Weights of a small transformer language model: normalized queries and keys.
Each number is 500 + 40 x the weight over its row's rms, rounded and kept within 0 to 999. Layers, rows and columns count from 0. Numbers have three digits each. The size before them is the row's rms in percent of the matrix's.

# k: layer 11 attention key, 384x256, rms 0.296, rows 289-319, columns 128-159
# q: layer 11 attention query, 384x256, rms 0.289, rows 290-319, columns 128-159
# v: layer 11 attention value, 384x256, rms 0.314, rows 288-293, columns 128-159
# o: layer 11 attention output (transposed), 384x256, rms 0.338, rows 288-293, columns 128-159
k289 023:510482436505455476528559483513557527505464473490559454557486550501540455523522513533416455525589
q290 111:437470561512536524536540560498474559557469487477477490482454516587499548566432398539487552467545
k290 022:437501517493525538454416518519516547534455561559474550496483484538557479525587502450508443621452
q291 095:506523478499453498516502490449532555537474545544477486439452442399473586499494572523511496551500
k291 035:518440517447490497516535520481520552499440445522510517534559519445550469572534511521495512468544
q292 099:530519486456488513522489485486498452520478461511545570511427377488510552497556573488512460464533
k292 031:492510543477510552484450470497506498433510532491509471532499483455462502430523486563552534483491
q293 097:496477489543511531475551473526540442545486442506502469528473540522532487509509487521535473518508
k293 034:461510500438415566458596495515505539507519545491459494475476538515529482513579491516537521545470
q294 097:492600418559443443449481477458520562458496529484509549507479560461482470474580495479457505548494
k294 040:500467455536478463469397492482492530496531426536587460531488499459493514475466480450538521452516
q295 103:535525515493467522493512545433501490548475488472568515499478512537528476446537573449501478493550
k295 061:493426454447553485489439466532480501527528479556476572524497471484525515465512541409487454475539
q296 103:479504486545486566478479542523511496465546498476567499427593507503440531525488484530461461492534
k296 088:454505484532385516467563516465452442430471500444516484482481509543507556465494538469533512494527
q297 105:420529480530582498491585424546489497496518513459439533519483549476478449493563469512535525518560
k297 120:498421453520473502552490532509493509523461415484500506459509532464480497493533485499448512474492
q298 097:503564513458560528482547516525484524413522461497499582471457519487497551501461488474496528527530
k298 141:518437556511494489524552489468433436590487442531449446498426458537589477502461505423544487474556
q299 096:578511511507495587574483466486424500588517551491471498466547468488582484484484483497499549464505
k299 159:444513475471499511455515463508487499466473493556522543507492477451464466485433514492592544501501
q300 094:465455508513500505513430496533511565511518504434520568406493520438536576528468450506523468444549
k300 165:475515533482521538577524457537542541528493498551492452474434533538486510533558531494518532473413
q301 097:453546473535479541383449424508548542470549541490532425465504473553436487457497496494494477539460
k301 172:445467475385570532473459387508470515479464532516491510480503457516566484582428486447488510531454
q302 098:508493507520465494478418450445506568467491501529511516524484461528493520569566492546545571507507
k302 169:530454530519520574569392485457490542467442578535517439473525562500437362557482508500544501545470
q303 093:552480500481508565457482465517513499487492540472517490555520546493523498457507510497535520393444
k303 170:436452459493519507471491575500495594499477464515504485430534480560555527585481494497466490467463
q304 104:528506501510510462491515554468545575452498502571446501544481421519496577538531435574481443537531
k304 024:472486517555455511497443534473491572519492490578579524463451569479559435476548501511592464538512
q305 117:472507498421470516539454509533498519462436478504436547503542527508601525518528479520499390478494
k305 022:454428481503519511520530513522512480474494477455509476505540514431527466539507437502514467408457
q306 115:520504554527492521516439488468561599544467507534456520522523491402477489455508539490564492478496
k306 025:535482548417526547525518497472562534498507485510480559439507467535534468512472515546527526458436
q307 102:491541553477496512496432475523487492512577457499535594523451512525379576512554504508478529507512
k307 025:538462521429489498544541538479520477465444481450529554523564463544463510507495488480415500558528
q308 106:471495473472526524473555492559481514543502451511441552499461498496469568557411548525534577494502
k308 033:543531477556481485469485540513500464556504497504491486456498454535498445515452529547487469479486
q309 102:457512512462498502522522490543474508478527446507558518496483498542470514547513499470482490517516
k309 034:479502502493546478590426506506526429556546495523547486532462513547435553523506566495487517495475
q310 105:456418501520477479530423490534418521484568520511539552561510507499515479483547493420425577517446
k310 055:530563553473501496481526475473477501484455504549464455473480470524535504519489489525487504500434
q311 093:497499470416474429448491453484489532462417470472520535393433438469489486473489538466480462442500
k311 069:544477510501504530440448443494472590508471501508552520529552497562433461521437495444509497425492
q312 097:550541452458483492480527507503480443499481470506537445543548540425448506450502494529526525441473
k312 084:442492553532471436505471501519525587473451569527582467490548570521489544497501469545515476503546
q313 104:542525515475489523508511529495520513526489460474491498494545548538514514447483578510505463590520
k313 126:498552459520561537456457501456472484472479450508527500471551532515454488475462409507577468489513
q314 098:446526452473464492457515547560556462507547546517468513454557561505543542468540495546409514557514
k314 145:524484508490518508444479476495459471456482484459504479454491502505433522534501465467439421502468
q315 096:512515560501459566508498485505421552570520520473519495487440488508525519476540537487482530491519
k315 168:522460538476500508481512548437503485466510470503524455496454496582537550476491547435526508460449
q316 095:439468514526551580471475488518473473529491512564478523543555521511551486537526493498485424521447
k316 161:476512543508488525468475536459474454566519493500562492531476617495552492479408365538531491528575
q317 096:534537422506527560457502561589441433468508545549558584450527430556532494479458542601530502450499
k317 165:481465467428415471461545548547475530537499514495511506482545411477510520510464515509543407482480
q318 105:486487476498463499574497475571476573477568490433538495501520430523542534460493521476491486499519
k318 170:458495459501475589517476541533495512492488483545555552558419549511458602485475489453538469505504
q319 097:593511490539532531489484505545527469491440540438483505565493494493491444463437530446517533442506
k319 160:474503465481426486494513494493465429517493509530520441478488477509487454531536486554413484497440
v288 100:465495559535509471508440479555499474513522498492486521531480524502510496543461487508516512554402
o288 096:517527447506521493450465550476499510486454571499468476571473560475474510495506508490469494528488
v289 109:550477494467520474499517535490503496459521499502524526517487504495518535436458502471540490512469
o289 099:472449484517536467488431479461519481480512555535601503445502462425566570529506456507568534518494
v290 111:431514520481464445525535521506536482465504485575450452481570461519480517485479572499513507481443
o290 094:482450513510463537584409519514539493538565489531461532434481480495464499486474402465500505480485
v291 113:522511549542493463539505418476497444573538453492536566466587508527547518501598480510498583485519
o291 092:533466485507501525463531459453532470486471500515453497583519567482534523590481455436503539503518
v292 097:438529527448519485496484476543436443494541481425487540486528422500506504445570490485510517470578
o292 096:450446465470444561442425544537588491558493512556547479538569532496571493526557481506481527475460
v293 092:561531554519498497557500496492479519514549473441487398513480511479516517514532419508568534491481
o293 096:484531532578516490535466504446522489526498545521527523480503492411442464552501460525447501513545